config.toml
n_layer = 9
d_model = 128
n_head = 2
n_kv_head = 2
head_dim = 64
d_mlp = 384
vocab_size = 660
activation = "squared_relu"
norm = "rmsnorm"
norm_place = "pre"
norm_eps = 1e-06
positions = "rope"
rope_base = 1020.0
rope_fraction = 0.5
qk_norm = true
attn_scale = 0.217
bias = "all"
tie_embeddings = false
parallel_block = false
extras = ["some layers without positions", "local attention windows", "gated attention", "value embeddings", "hashed n-gram embeddings", "a smear gate", "an embedding shortcut", "capped logits"]
init = "uniform"
init_std_qkv = 0.0596
init_std_o = 0.0596
init_std_up = 0.0596
init_std_down = 0.0
optimizer = "muon"
lr = 0.00725
lr_mult_down = 0.7
beta1 = 0.95
lr_head = 0.00552
warmup_steps = 21
schedule = "wsd"
decay_fraction = 1.0
decay_shape = "linear"
final_lr_fraction = 0.1
batch_tokens = [8192, 16384, 32768]
seq_len = 1024
doc_mask = true
train_tokens = 143900000
steps = 7783
dataset = "wikipedia_en"
Each number is 50 + 10 x the weight over the matrix's rms, rounded and kept within 0 to 99. Layers, rows and columns count from 0.

# layer 6 MLP down (transposed), 384x128, rms 0.0393, rows 209-236, columns 0-127
35 42 58 42 59 40 58 49 68 42 35 43 65 37 47 60 65 48 38 63 41 43 69 59 42 47 29 61 66 57 58 57 43 46 52 59 63 35 42 37 41 49 38 53 46 46 51 53 53 36 36 52 50 58 56 61 50 47 41 48 53 56 50 58 52 43 46 36 46 68 64 47 58 54 53 57 44 50 40 41 57 48 39 37 33 53 39 54 60 48 40 59 32 38 44 41 50 47 63 65 64 67 51 45 44 49 51 43 52 41 48 64 52 57 37 31 62 26 28 52 47 47 57 65 34 63 46 60
43 50 21 48 56 54 40 62 44 53 65 45 42 54 38 52 62 56 45 59 32 55 61 44 45 47 45 45 37 50 47 58 57 45 43 34 45 49 63 60 57 62 54 59 52 56 49 62 39 69 48 52 66 59 34 54 62 34 33 59 65 55 47 41 50 35 42 62 36 61 57 50 47 39 41 53 33 44 64 39 46 56 31 42 44 59 27 60 54 67 52 50 37 38 43 47 34 38 32 39 57 44 72 35 59 36 64 54 50 46 39 48 65 42 42 46 53 33 43 46 64 54 48 35 54 64 67 62
68 37 60 54 51 45 48 65 48 57 56 55 35 51 43 48 62 49 53 50 54 71 54 69 47 50 61 44 51 52 66 59 64 52 34 63 67 56 57 49 44 35 62 64 63 51 44 45 47 40 37 48 41 34 56 70 67 54 41 35 61 37 44 57 53 61 47 37 58 39 67 52 39 47 56 61 64 66 56 55 51 48 48 36 44 60 48 48 65 54 53 38 50 41 36 41 46 43 40 56 39 54 56 53 57 58 46 63 50 37 51 59 70 62 50 62 43 52 46 41 52 37 58 35 72 55 64 45
48 49 59 60 53 59 48 58 47 44 52 64 33 54 70 47 50 57 38 50 43 65 51 59 62 58 53 45 33 51 42 82 55 61 34 68 60 36 49 32 50 63 60 50 55 66 73 55 39 48 57 62 39 54 45 39 47 29 55 58 45 55 44 51 53 51 68 57 48 50 34 33 37 40 51 50 64 62 54 35 50 57 50 63 62 64 43 52 32 44 41 56 70 57 60 68 57 44 45 51 59 67 30 54 37 50 56 53 47 62 48 44 67 54 47 52 49 40 64 59 45 48 31 43 46 52 64 48
50 51 50 43 46 77 41 56 55 22 57 50 49 41 41 57 34 30 55 45 50 45 42 41 47 37 54 43 44 26 42 72 31 22 56 40 54 69 58 48 45 56 55 45 45 67 59 55 49 44 53 43 56 41 48 62 66 45 34 56 67 43 47 61 51 55 71 68 41 58 49 59 41 45 60 41 68 57 35 43 48 40 40 54 40 56 59 38 54 44 61 61 56 46 60 52 64 50 40 29 40 46 42 56 58 53 54 42 52 61 43 57 49 42 63 40 47 52 44 58 45 50 38 47 49 54 50 42
54 65 50 53 37 43 72 37 62 42 40 39 45 44 28 42 80 36 53 76 62 42 47 48 69 52 49 52 44 52 50 48 59 50 73 48 40 49 80 49 46 45 41 44 35 72 63 57 65 66 41 55 55 65 58 64 60 44 49 67 45 28 47 49 52 34 47 68 42 43 60 59 64 61 49 46 44 55 54 65 38 42 41 68 28 55 48 43 43 55 46 60 82 47 40 50 42 48 59 67 41 42 45 74 31 53 47 62 58 34 48 59 51 75 32 47 63 56 48 62 69 24 64 69 48 62 58 48
66 40 57 26 44 26 54 62 61 37 46 69 48 52 47 42 40 62 38 63 68 43 62 42 44 40 44 56 58 49 42 43 44 70 65 55 52 45 50 47 67 64 47 54 64 56 56 53 63 38 39 66 34 59 48 52 50 56 48 52 47 39 41 54 49 41 48 43 43 56 46 44 37 53 50 66 45 58 53 33 46 60 37 67 32 48 44 51 51 40 45 57 52 46 38 44 33 56 53 55 52 41 39 47 37 56 50 44 63 40 62 61 45 63 63 47 49 54 62 46 57 31 53 59 36 51 50 50
46 52 58 58 50 37 29 61 48 46 53 47 55 41 52 55 60 50 47 55 68 47 52 34 47 48 67 55 44 53 55 34 38 38 42 73 70 60 41 55 66 43 66 50 40 49 39 37 41 52 47 51 71 59 55 63 51 66 47 65 43 57 54 57 62 54 52 58 68 41 65 36 59 24 41 33 56 37 53 67 52 70 53 46 43 56 50 42 46 32 51 51 45 47 50 55 59 41 56 42 51 50 29 57 72 49 62 50 46 41 58 44 62 33 58 42 49 40 44 46 50 71 43 58 67 29 42 52
44 40 43 49 44 65 66 43 47 61 53 55 42 42 61 76 50 30 75 44 44 61 58 61 55 38 53 57 60 47 48 42 68 47 42 38 43 45 58 36 46 59 52 36 54 58 33 52 39 57 47 56 44 42 54 35 49 41 56 55 43 70 65 54 47 76 46 44 32 50 48 51 47 43 65 63 37 63 24 61 42 46 64 44 36 62 67 69 41 41 56 51 49 58 47 50 46 30 47 43 43 48 49 55 53 65 47 42 47 53 63 60 51 43 23 62 57 45 59 47 35 60 36 38 44 62 64 52
32 62 49 44 39 44 65 41 40 56 41 65 31 64 70 35 41 52 49 44 36 44 50 48 40 47 41 52 51 54 42 60 51 53 40 51 61 40 37 55 48 58 51 47 48 43 48 53 39 52 54 55 59 39 32 46 38 47 47 36 51 55 47 47 38 47 53 58 63 40 37 61 59 48 32 44 48 54 53 52 41 51 45 56 53 40 47 55 52 39 51 47 43 62 61 43 56 41 49 52 61 76 40 41 54 37 36 60 42 52 52 49 43 44 48 59 39 42 44 61 56 50 50 45 50 57 45 46
52 80 41 49 59 42 73 17 51 42 69 72 26 33 67 39 54 53 76 61 32 61 64 72 63 59 52 33 55 45 33 64 53 47 72 47 43 52 43 64 35 17 57 33 36 53 35 52 54 36 64 62 40 36 50 57 36 50 41 42 40 61 65 49 29 55 65 33 48 47 35 39 58 42 51 75 61 59 63 57 67 40 68 44 75 46 55 78 54 51 50 38 62 31 59 43 58 33 36 71 74 60 32 51 74 48 57 34 48 59 37 67 61 59 37 41 50 66 55 54 45 46 51 41 58 49 68 46
44 46 54 51 33 54 55 53 52 51 61 59 58 34 64 46 49 39 46 24 45 33 52 50 43 60 55 37 57 43 57 50 52 50 42 55 45 57 53 39 52 48 51 63 47 68 39 61 44 72 37 49 48 56 47 25 35 52 31 49 50 56 47 48 69 46 42 59 48 60 18 27 58 43 41 51 68 49 56 36 54 54 45 45 55 43 47 57 54 59 83 38 36 39 48 50 41 61 35 54 72 48 36 34 59 46 59 60 49 66 40 54 49 43 66 65 43 64 56 53 53 50 46 38 49 41 50 46
77 41 50 19 47 76 50 41 61 34 50 50 52 24 65 33 44 48 65 64 34 40 52 68 54 68 53 66 59 55 44 58 61 51 50 54 47 34 28 66 51 51 42 43 40 38 44 31 48 49 53 54 58 51 58 60 46 49 45 49 55 43 55 37 36 40 46 42 45 40 69 56 52 52 47 47 50 52 51 41 38 40 45 46 27 46 42 34 58 54 57 53 30 60 29 42 47 54 50 62 43 53 51 52 36 61 52 44 49 37 43 67 42 44 47 59 51 38 47 57 35 48 63 57 54 44 52 37
65 67 49 46 63 58 66 56 43 39 58 65 50 52 45 58 58 45 39 58 62 32 37 64 57 72 52 35 40 49 52 49 37 40 55 47 43 48 64 43 52 51 48 44 45 61 60 58 55 69 73 56 34 50 38 64 44 59 39 58 33 52 57 45 50 35 49 46 51 53 59 50 61 67 55 56 62 44 38 37 43 50 61 49 39 61 48 53 46 33 45 53 62 48 26 51 38 63 60 75 42 59 56 44 41 35 58 70 49 34 64 56 39 57 42 66 53 39 30 61 62 38 37 50 52 38 54 59
57 53 48 58 32 50 53 52 43 41 50 58 33 67 43 46 60 35 45 50 52 54 46 41 39 72 53 44 49 46 41 45 48 46 65 44 47 54 52 59 60 36 49 39 50 54 57 44 64 47 68 44 21 57 43 40 58 31 33 58 58 42 74 48 53 56 35 55 56 43 43 55 52 40 55 55 73 37 49 51 61 43 54 43 73 43 48 47 53 44 33 75 48 60 56 49 45 51 65 39 44 49 57 62 57 43 46 36 41 48 53 41 45 35 40 50 51 51 68 37 44 51 65 46 58 61 34 46
59 52 46 62 51 49 52 25 41 56 44 60 28 53 53 58 35 48 65 63 39 56 52 51 38 53 43 76 63 60 38 45 42 48 56 49 42 68 48 65 51 66 49 45 59 34 45 38 42 52 54 55 49 53 50 58 59 40 28 64 60 57 59 62 49 64 46 50 44 38 42 60 34 53 56 62 44 52 33 47 67 59 44 33 59 53 54 57 55 46 45 46 53 59 48 59 42 39 54 49 54 62 45 62 67 49 44 45 52 45 55 56 64 49 36 45 52 41 46 29 37 48 48 43 51 56 42 55
36 44 42 58 52 40 46 60 42 46 56 59 33 53 38 50 53 54 55 48 57 48 42 53 50 61 46 56 45 61 65 49 53 50 69 50 55 49 45 55 42 41 47 48 44 41 45 46 44 59 58 55 62 54 53 44 59 59 46 60 56 49 57 51 44 48 49 50 70 55 68 46 46 35 54 46 56 49 44 53 56 44 56 43 50 46 53 70 48 39 52 48 45 43 52 48 46 60 57 56 42 48 54 47 40 39 48 51 56 43 48 31 52 42 57 61 53 48 58 41 51 63 51 41 46 47 49 50
46 54 54 46 48 47 54 55 39 56 37 55 50 46 42 55 47 49 40 52 48 48 52 42 47 52 55 47 50 55 46 54 57 56 47 47 56 47 52 50 59 55 49 57 64 53 47 49 49 54 53 55 53 48 52 57 45 55 46 46 48 56 54 39 44 48 46 56 50 50 56 43 52 49 57 48 49 50 52 46 54 53 50 47 54 49 44 63 43 50 58 58 47 49 51 47 49 51 52 51 53 61 62 53 47 46 42 47 51 49 48 50 56 51 49 56 46 46 57 46 54 50 36 42 51 52 53 44
56 58 50 34 67 38 53 41 37 26 61 57 62 50 58 58 28 32 44 58 35 56 64 31 47 57 42 52 36 50 53 50 55 52 30 40 52 61 57 54 71 67 52 49 45 66 38 55 55 40 57 49 40 54 36 61 56 54 40 58 53 55 40 29 56 54 31 63 50 42 41 46 61 35 53 47 66 56 46 39 54 62 33 48 62 41 52 64 59 39 54 55 65 60 45 64 42 51 46 50 48 51 53 51 46 53 40 56 59 52 54 42 36 52 65 40 54 56 33 62 49 75 49 37 59 54 50 44
68 46 44 64 61 52 48 36 43 43 37 57 32 54 34 49 69 51 38 65 49 29 60 41 40 42 48 49 38 53 44 48 39 45 61 48 46 57 50 56 48 52 49 54 43 40 32 60 54 51 58 50 59 49 49 52 43 50 66 53 49 33 57 50 58 32 66 51 40 48 52 42 37 62 54 61 50 54 51 73 48 56 53 46 62 58 50 48 31 42 45 45 55 47 66 45 35 52 32 39 42 66 44 58 33 45 48 54 50 51 48 61 63 28 61 52 47 57 78 42 39 50 56 57 44 64 52 55
54 42 64 52 46 63 61 41 62 58 36 36 22 62 55 30 58 58 60 42 45 54 36 47 60 37 47 37 57 43 41 44 43 50 71 37 47 53 60 39 51 62 45 50 64 52 75 46 53 41 53 50 58 46 59 68 38 63 58 55 59 65 44 50 46 47 50 67 37 54 50 51 36 68 40 63 45 52 32 60 46 57 54 40 41 51 55 46 51 66 62 45 59 46 36 33 43 53 59 68 63 37 53 55 57 40 39 50 60 40 55 44 31 44 39 53 54 54 71 44 56 38 61 32 38 57 48 60
45 41 58 57 48 52 31 52 59 69 42 48 54 60 57 60 56 64 47 48 47 55 48 47 50 28 41 62 49 51 51 57 42 42 65 36 42 56 52 50 55 67 61 45 58 48 63 39 45 51 54 47 49 93 36 50 48 52 30 53 49 54 54 54 40 49 57 53 56 49 62 47 42 54 44 47 50 44 54 55 47 59 46 48 37 52 51 45 49 38 42 37 43 40 47 60 42 59 56 34 59 44 61 42 35 73 48 33 63 49 48 47 51 40 73 38 54 49 61 46 52 44 56 65 57 61 61 51
52 49 34 53 55 58 56 46 65 74 54 53 27 49 63 52 43 53 51 37 55 74 41 52 57 49 46 54 49 50 60 46 51 66 44 47 31 55 68 58 34 51 43 63 43 73 50 50 52 34 49 58 55 63 43 43 47 42 62 53 43 41 48 58 49 57 60 44 48 71 51 40 48 53 44 36 53 51 63 41 48 49 59 51 40 46 46 74 57 54 64 66 57 45 44 61 51 44 45 51 49 52 66 42 47 47 65 60 37 54 30 48 50 41 55 56 34 44 54 46 48 35 54 45 59 43 60 57
39 45 51 79 41 25 55 47 65 51 39 55 54 55 43 44 56 44 41 59 64 49 38 47 50 59 67 42 43 44 44 56 50 43 33 52 51 81 72 49 55 59 58 52 39 62 45 72 37 54 52 61 52 34 44 55 59 35 76 45 54 39 49 51 48 29 55 46 59 58 45 64 50 54 58 49 58 61 52 72 30 53 58 56 59 32 65 74 59 58 41 46 74 46 48 61 42 48 53 32 52 53 46 29 50 48 59 67 57 57 38 40 52 33 54 47 41 73 63 48 66 38 50 52 54 38 34 55
51 53 57 64 44 55 52 59 49 57 59 48 61 54 49 70 51 46 62 60 55 51 42 30 40 44 56 51 47 47 49 57 47 64 56 48 48 52 64 50 48 50 63 51 43 67 46 53 52 70 47 38 51 67 47 50 53 36 67 49 59 47 43 46 52 36 47 34 53 63 58 34 50 35 52 60 43 65 54 47 34 34 55 52 60 53 33 57 47 52 47 36 47 59 56 47 60 41 33 69 46 44 50 41 42 54 53 58 54 41 52 37 32 59 35 52 49 55 51 47 50 49 60 51 40 51 37 39
60 68 45 20 44 40 53 43 51 61 73 65 35 32 56 65 48 67 56 36 48 62 56 26 54 32 58 50 54 51 47 53 50 63 55 54 37 52 49 55 62 57 53 60 48 40 44 50 53 51 49 26 47 50 49 42 43 30 53 44 64 48 59 45 65 65 52 60 33 40 39 47 37 54 64 33 62 48 53 54 38 44 46 33 39 34 29 59 47 72 35 43 50 68 68 60 44 38 46 53 55 46 48 52 60 57 48 49 60 44 65 47 48 59 47 50 52 57 34 44 58 48 50 53 64 62 45 51
59 48 31 83 40 53 44 61 43 65 38 52 48 48 60 65 45 53 48 48 45 38 47 43 34 48 42 52 45 47 49 50 57 47 59 35 35 56 68 63 46 23 51 63 55 44 58 54 60 66 71 58 54 50 40 42 55 52 67 46 51 52 48 63 51 49 53 47 38 61 65 43 34 55 52 55 33 57 53 56 48 50 42 42 73 42 63 69 60 51 54 52 69 44 63 45 41 45 51 50 55 60 54 38 46 34 33 52 48 51 61 45 44 48 36 43 47 58 49 51 52 48 57 36 65 37 56 37
55 53 55 32 46 63 47 37 46 62 49 48 48 53 43 52 62 71 45 48 54 58 50 47 57 32 36 49 50 58 54 46 57 46 46 51 43 46 60 61 57 36 45 61 54 45 40 54 27 49 45 44 57 41 43 47 49 47 53 56 50 34 44 45 56 44 47 70 39 37 44 45 44 61 47 45 59 54 61 37 34 43 49 68 43 50 49 60 57 53 59 55 48 54 43 59 60 41 33 70 60 43 47 50 59 40 44 65 61 53 49 47 57 39 42 64 66 44 57 50 48 50 48 41 63 73 52 53
# layer 6 MLP up, 384x128, rms 0.175, rows 210-236, columns 0-127
52 63 31 54 58 58 44 30 37 54 38 47 36 68 51 60 63 20 51 46 53 46 50 60 59 73 38 64 52 43 48 50 56 32 39 41 45 52 35 43 42 54 48 71 45 51 48 51 56 56 54 69 47 53 45 59 60 43 45 49 27 58 50 43 48 43 56 60 64 32 63 56 58 48 35 44 44 48 45 60 33 37 44 49 57 54 41 53 40 36 76 50 47 36 47 38 82 46 76 58 50 55 51 51 44 57 40 51 20 53 37 57 55 42 47 24 46 63 58 54 60 54 46 61 61 40 57 43
67 51 47 52 42 40 39 46 36 52 46 42 56 54 63 38 45 46 47 68 67 55 51 72 58 58 52 39 52 32 43 64 56 51 65 47 43 53 42 64 56 43 32 52 46 65 64 27 33 34 59 50 69 47 46 17 53 43 50 63 41 58 35 45 31 39 58 46 46 53 36 61 38 34 48 46 49 47 46 42 53 50 42 30 54 46 40 54 46 57 33 54 51 52 45 60 34 57 48 60 36 34 42 43 45 48 59 49 67 50 66 64 59 47 59 42 51 34 74 42 42 50 60 49 48 48 51 52
50 42 58 58 45 60 42 55 48 51 35 57 44 49 37 59 54 34 62 57 61 47 48 72 40 51 53 52 49 55 53 59 53 67 44 62 47 61 59 52 52 54 52 43 65 58 68 53 35 46 49 47 51 35 69 34 34 54 47 50 45 38 49 49 38 70 43 40 53 34 48 61 69 63 56 49 38 66 48 62 50 51 36 63 50 58 47 58 43 40 56 60 59 36 49 27 47 56 70 58 41 59 41 35 32 50 44 43 37 38 50 59 42 58 54 61 49 38 31 57 52 33 52 68 58 41 65 48
51 47 57 34 41 43 47 41 61 50 52 50 25 54 50 40 57 48 58 35 59 49 63 46 35 51 52 53 51 62 56 62 56 53 61 58 60 42 57 60 38 56 44 51 39 66 49 39 47 39 32 58 48 45 48 47 41 42 55 34 76 27 47 53 54 45 55 44 60 56 54 59 62 34 45 35 25 55 61 54 59 39 42 61 33 18 58 63 41 37 67 48 47 49 53 45 42 39 60 46 44 51 34 35 48 60 53 46 55 54 36 52 31 61 41 42 42 54 61 55 36 37 46 42 48 49 54 44
48 44 46 42 43 49 57 49 49 45 60 43 55 49 54 40 44 55 47 48 52 61 30 55 39 46 51 36 54 32 41 52 50 46 59 63 48 48 33 55 54 47 32 62 65 55 49 29 67 26 47 49 52 48 48 60 45 45 62 32 58 59 53 73 54 62 51 46 60 43 42 41 36 46 58 41 53 53 56 62 57 42 59 56 57 36 48 55 40 62 53 56 46 46 55 50 65 56 60 43 53 45 62 47 67 53 56 46 44 51 53 57 52 36 70 49 54 60 68 53 52 79 39 38 57 21 45 52
63 60 52 47 50 71 43 50 58 34 54 51 50 39 37 50 61 53 54 48 45 56 24 59 65 57 39 40 39 53 48 56 45 42 36 56 36 56 54 54 47 50 34 45 36 58 42 53 42 47 59 48 51 62 62 60 47 75 54 43 38 46 52 46 51 50 47 62 51 50 28 39 49 47 49 40 61 50 28 62 43 65 53 40 52 54 45 54 51 37 41 56 44 56 49 60 52 55 52 54 41 38 45 63 48 52 51 47 51 45 47 75 51 63 51 56 50 61 42 55 66 46 53 39 52 41 31 70
36 50 49 22 45 42 51 42 50 60 43 49 60 67 64 38 55 36 47 52 31 44 21 49 42 63 78 45 59 47 53 45 48 46 62 59 50 68 51 58 59 59 55 29 59 63 58 43 64 47 49 54 45 47 60 55 43 39 58 68 37 34 69 47 44 43 68 54 70 45 39 44 22 52 68 37 75 46 61 48 55 65 57 36 48 59 51 39 45 49 29 60 42 38 43 69 67 42 64 53 25 52 45 45 58 37 64 75 39 57 59 54 41 41 46 55 45 67 51 35 49 60 43 66 63 53 43 45
29 51 46 41 50 56 41 58 53 46 51 59 18 30 48 63 59 36 63 34 72 53 45 45 40 50 52 61 57 53 43 42 60 49 46 53 42 36 55 46 36 46 46 56 59 67 24 40 62 43 31 72 28 48 64 48 44 43 48 30 54 54 68 55 50 41 44 47 55 53 49 39 58 56 51 43 49 55 54 68 50 55 56 62 21 62 57 63 53 49 48 58 72 65 55 63 64 47 54 50 40 62 64 52 52 60 35 56 24 51 54 52 38 70 47 63 53 43 55 52 67 50 57 67 61 45 55 54
42 46 48 54 66 32 52 57 50 54 61 59 17 57 61 50 47 45 59 46 47 29 50 48 51 42 52 54 54 47 46 66 56 55 63 34 33 44 48 41 48 65 34 45 64 68 61 43 51 54 64 58 62 34 55 54 50 46 58 60 34 45 41 32 56 45 43 55 44 32 43 54 47 56 55 45 44 40 54 56 51 47 47 53 59 51 51 42 55 42 42 41 43 45 45 52 55 66 49 57 46 42 37 59 36 49 39 46 53 43 56 57 51 54 46 60 36 45 62 62 45 41 51 58 68 36 46 56
49 17 59 33 33 44 45 46 74 54 45 29 58 56 57 52 36 28 34 48 40 53 58 56 58 56 50 53 63 55 33 50 46 59 57 50 61 47 47 67 47 67 54 17 59 40 36 63 61 55 60 43 79 49 77 60 46 59 40 50 35 47 62 51 40 25 54 48 50 65 47 52 65 35 31 68 51 68 56 51 67 42 52 26 62 29 40 34 60 33 61 68 56 48 70 67 67 57 60 48 66 50 51 68 37 76 68 40 72 33 82 26 56 30 27 48 61 39 41 69 50 38 57 53 51 51 34 48
36 58 46 54 27 54 24 56 42 42 37 52 33 45 59 46 29 57 28 38 67 41 30 42 58 46 45 55 57 48 49 54 28 56 53 55 35 49 40 54 47 50 61 53 66 28 44 37 50 47 76 40 49 50 49 53 45 53 45 46 47 70 56 44 25 48 54 43 63 48 48 52 28 53 53 45 51 48 42 54 54 42 65 39 65 52 55 69 55 41 50 42 72 38 53 22 54 69 57 35 40 29 54 63 56 64 41 57 46 47 53 58 33 42 63 50 53 58 59 47 51 63 52 35 43 46 58 56
47 45 59 44 50 53 51 42 52 48 50 41 55 44 47 41 40 48 51 63 39 37 59 48 42 60 52 51 42 49 46 50 64 56 44 61 59 41 40 40 46 50 70 43 49 39 51 54 55 49 57 55 27 61 50 55 62 50 51 45 45 33 55 34 57 34 66 58 58 56 33 35 50 46 48 41 59 59 52 45 42 49 46 53 34 51 59 50 65 61 39 51 35 47 52 47 48 62 42 36 55 48 60 52 40 67 58 52 30 55 44 60 42 52 43 63 41 59 63 43 57 60 58 55 54 35 55 56
56 49 60 46 49 47 54 69 43 58 59 52 40 29 48 47 33 40 46 43 52 34 63 35 50 51 73 54 55 57 52 46 38 60 61 62 49 44 43 50 63 53 78 49 42 67 40 48 60 47 59 46 45 43 54 55 57 56 47 43 64 55 40 65 36 49 73 41 65 57 58 55 37 47 45 49 35 71 65 40 58 62 56 56 38 40 58 45 63 36 54 54 56 60 60 34 51 50 56 48 57 64 57 44 40 43 52 48 63 48 44 46 46 34 52 49 53 70 66 27 45 57 79 50 53 45 62 42
42 55 38 49 60 48 59 51 42 36 58 42 44 51 46 62 34 29 56 49 57 52 54 67 65 38 67 25 48 25 43 48 41 44 49 43 39 50 60 63 55 44 38 50 58 48 55 55 48 47 32 44 41 56 44 62 58 44 45 46 46 36 50 54 36 48 66 49 40 52 64 51 46 33 55 46 40 50 40 41 56 40 55 43 40 38 63 44 52 44 31 49 54 57 41 30 55 43 62 42 48 79 39 37 38 56 51 47 45 52 46 71 58 49 32 52 55 44 52 60 49 40 43 49 37 50 46 62
58 39 47 40 50 67 49 49 55 57 45 29 47 49 65 47 53 61 67 49 44 60 30 60 44 49 52 46 49 50 45 37 46 62 47 52 51 52 49 49 40 45 52 64 63 58 31 31 61 49 41 31 75 49 60 54 49 52 40 42 58 59 32 86 42 39 46 44 65 57 60 49 42 63 54 60 63 43 50 57 64 46 43 48 62 64 56 62 63 50 62 40 68 43 29 51 29 53 47 48 26 49 54 69 35 52 53 57 52 48 36 46 77 51 57 53 57 61 45 36 49 51 70 42 28 45 39 52
53 61 52 38 40 59 33 62 71 31 57 49 55 49 57 50 63 58 46 41 50 36 46 43 54 51 70 63 34 60 51 49 56 51 58 42 53 45 51 51 53 54 50 47 45 49 39 47 49 55 48 55 42 39 60 45 62 46 47 52 51 41 55 42 54 53 40 53 50 51 49 61 43 43 41 62 54 57 60 42 44 34 51 53 47 52 50 55 59 48 49 66 54 47 57 48 37 40 50 40 45 51 41 52 47 44 45 59 49 42 52 45 50 68 43 55 48 51 44 44 56 48 44 53 59 59 42 54
52 47 48 52 55 60 60 56 58 60 49 54 58 52 53 46 45 46 60 54 55 57 41 49 44 43 51 57 52 48 51 48 52 54 45 48 48 44 63 52 59 53 52 58 51 48 59 44 49 52 49 49 48 48 49 52 57 51 48 47 37 41 45 50 52 40 48 48 50 53 50 54 54 47 50 53 51 44 48 51 38 51 45 42 46 47 65 52 50 39 50 54 51 51 53 48 56 48 42 49 48 55 50 51 52 47 55 48 56 44 48 49 45 54 41 51 51 55 45 59 44 44 49 46 46 51 50 53
54 61 37 59 40 50 46 55 38 40 53 47 44 43 47 57 43 43 49 56 28 65 55 44 56 63 37 49 48 46 21 44 42 52 65 67 43 48 51 46 42 56 48 54 79 44 48 39 37 63 30 56 43 21 53 46 55 54 66 52 56 28 43 53 49 33 26 34 50 43 58 57 40 68 36 64 43 58 41 43 66 32 38 56 32 57 54 52 62 52 56 49 63 56 42 45 48 50 49 45 53 48 59 52 33 54 60 51 55 57 63 36 73 53 61 51 57 75 55 37 61 46 50 52 43 39 33 49
46 51 55 25 64 50 58 54 34 57 66 33 40 39 41 47 54 51 64 43 50 57 35 49 54 39 49 52 63 53 64 61 56 56 40 65 39 56 38 47 53 33 57 48 48 62 73 51 46 50 58 47 65 52 58 48 49 37 68 74 61 31 55 42 40 54 44 61 55 41 41 42 64 46 44 54 71 64 54 36 47 27 61 69 46 62 53 53 60 47 40 61 60 51 35 52 49 57 54 41 60 54 47 53 44 55 56 58 52 52 47 49 54 48 52 48 45 35 34 65 43 51 34 56 64 38 53 44
33 41 49 49 38 40 43 51 62 54 62 61 33 60 53 32 56 62 61 47 53 64 32 54 57 53 46 37 62 62 48 41 43 50 56 40 46 45 43 26 37 35 54 48 56 47 44 41 57 58 55 48 53 41 62 27 39 54 56 68 39 41 40 58 38 40 50 56 44 58 52 46 67 68 64 45 28 77 42 36 42 62 56 35 54 58 40 64 39 53 54 52 47 30 44 51 40 57 49 62 43 45 55 51 37 56 61 54 41 42 54 49 40 48 60 45 28 45 50 39 55 56 43 34 57 42 45 39
49 54 44 51 39 51 41 61 58 42 53 68 47 52 68 41 42 44 52 66 60 81 51 53 52 51 55 52 69 61 60 42 42 49 56 46 48 39 37 36 51 45 49 55 56 51 44 58 62 36 52 66 51 43 54 36 45 71 45 31 57 52 61 44 58 50 39 50 46 50 46 47 44 57 75 49 47 45 49 48 50 52 68 56 44 54 45 59 48 47 50 59 54 52 48 59 49 49 67 63 53 68 50 37 65 32 53 48 49 46 57 49 48 59 36 47 49 22 70 46 48 42 57 35 35 57 49 71
37 60 40 44 48 69 40 39 54 71 62 75 51 43 60 55 66 49 42 49 47 62 55 69 58 52 55 77 60 48 35 52 49 51 42 45 41 60 40 41 44 54 54 45 61 45 62 54 49 47 52 42 51 40 42 55 54 48 44 50 51 55 38 53 45 46 36 50 58 61 53 55 48 39 68 44 37 52 59 59 68 41 49 38 39 44 39 50 49 38 64 69 40 53 46 70 52 57 41 40 45 40 68 47 47 50 63 57 46 42 60 63 49 58 59 55 74 54 49 58 27 55 34 46 54 40 44 46
33 46 37 40 49 53 44 49 41 49 49 54 34 58 36 50 47 66 38 54 39 27 53 61 69 29 51 55 51 26 63 47 42 31 55 46 41 62 41 21 57 42 61 54 39 36 77 23 42 49 54 50 37 56 57 64 62 47 44 61 41 57 65 49 39 75 39 43 36 48 32 47 52 63 46 64 35 59 55 38 64 56 42 57 57 65 44 20 39 51 62 49 38 41 49 49 34 36 39 52 27 52 56 64 52 64 36 36 36 33 45 36 48 45 47 50 48 54 51 64 48 39 68 57 52 62 35 57
45 35 44 44 29 56 42 42 38 44 55 58 49 29 50 47 34 59 61 53 48 46 66 55 49 48 63 32 54 39 66 59 44 55 38 59 48 58 45 46 41 56 55 41 54 43 39 43 42 44 58 45 58 51 56 65 42 62 59 47 35 47 54 30 36 57 68 54 30 45 42 52 38 47 47 46 53 42 47 56 37 44 35 38 61 51 35 45 49 51 52 55 42 50 56 49 58 41 46 55 58 41 60 41 49 66 52 56 36 50 48 51 51 55 37 50 53 65 50 56 48 71 50 48 44 47 41 38
60 39 37 76 31 50 51 54 65 55 54 65 46 69 61 55 53 37 52 54 52 56 49 53 44 59 56 50 52 55 60 53 53 58 45 72 49 42 37 51 49 39 37 40 49 45 55 45 49 57 52 45 57 52 50 65 59 56 55 56 51 54 47 48 55 43 56 38 48 55 60 70 63 34 53 52 41 52 44 45 52 42 55 48 47 45 53 54 47 50 32 48 60 45 64 44 63 52 49 44 42 60 52 44 50 57 48 53 30 51 55 46 60 37 47 45 56 34 59 49 50 51 62 54 43 41 46 63
56 58 57 54 43 54 59 51 34 45 62 57 64 68 57 45 46 55 60 38 59 55 46 65 35 49 43 55 54 56 34 49 44 55 54 40 38 54 50 52 54 41 51 43 78 61 31 56 56 30 59 53 57 44 46 57 62 46 44 53 58 66 41 57 35 36 60 48 59 42 59 62 50 43 82 66 37 30 39 48 53 46 45 30 49 41 48 43 52 55 52 54 51 47 52 30 49 78 58 50 50 52 65 40 28 43 51 59 48 52 37 43 66 61 41 37 54 44 50 39 66 43 37 52 42 48 54 42
49 49 55 70 40 61 55 39 55 41 64 51 32 41 50 49 49 37 68 55 61 53 50 50 54 48 66 63 61 54 46 47 46 43 61 60 54 60 55 47 33 56 53 40 56 51 59 54 42 63 54 59 61 51 56 50 49 44 47 51 61 66 66 64 50 40 42 30 49 60 59 60 70 63 62 60 41 42 37 59 49 45 58 36 48 52 55 61 41 34 44 46 37 38 40 59 52 57 56 52 30 49 71 50 62 50 56 69 36 41 62 42 45 61 46 54 43 45 49 63 52 55 44 36 42 57 54 53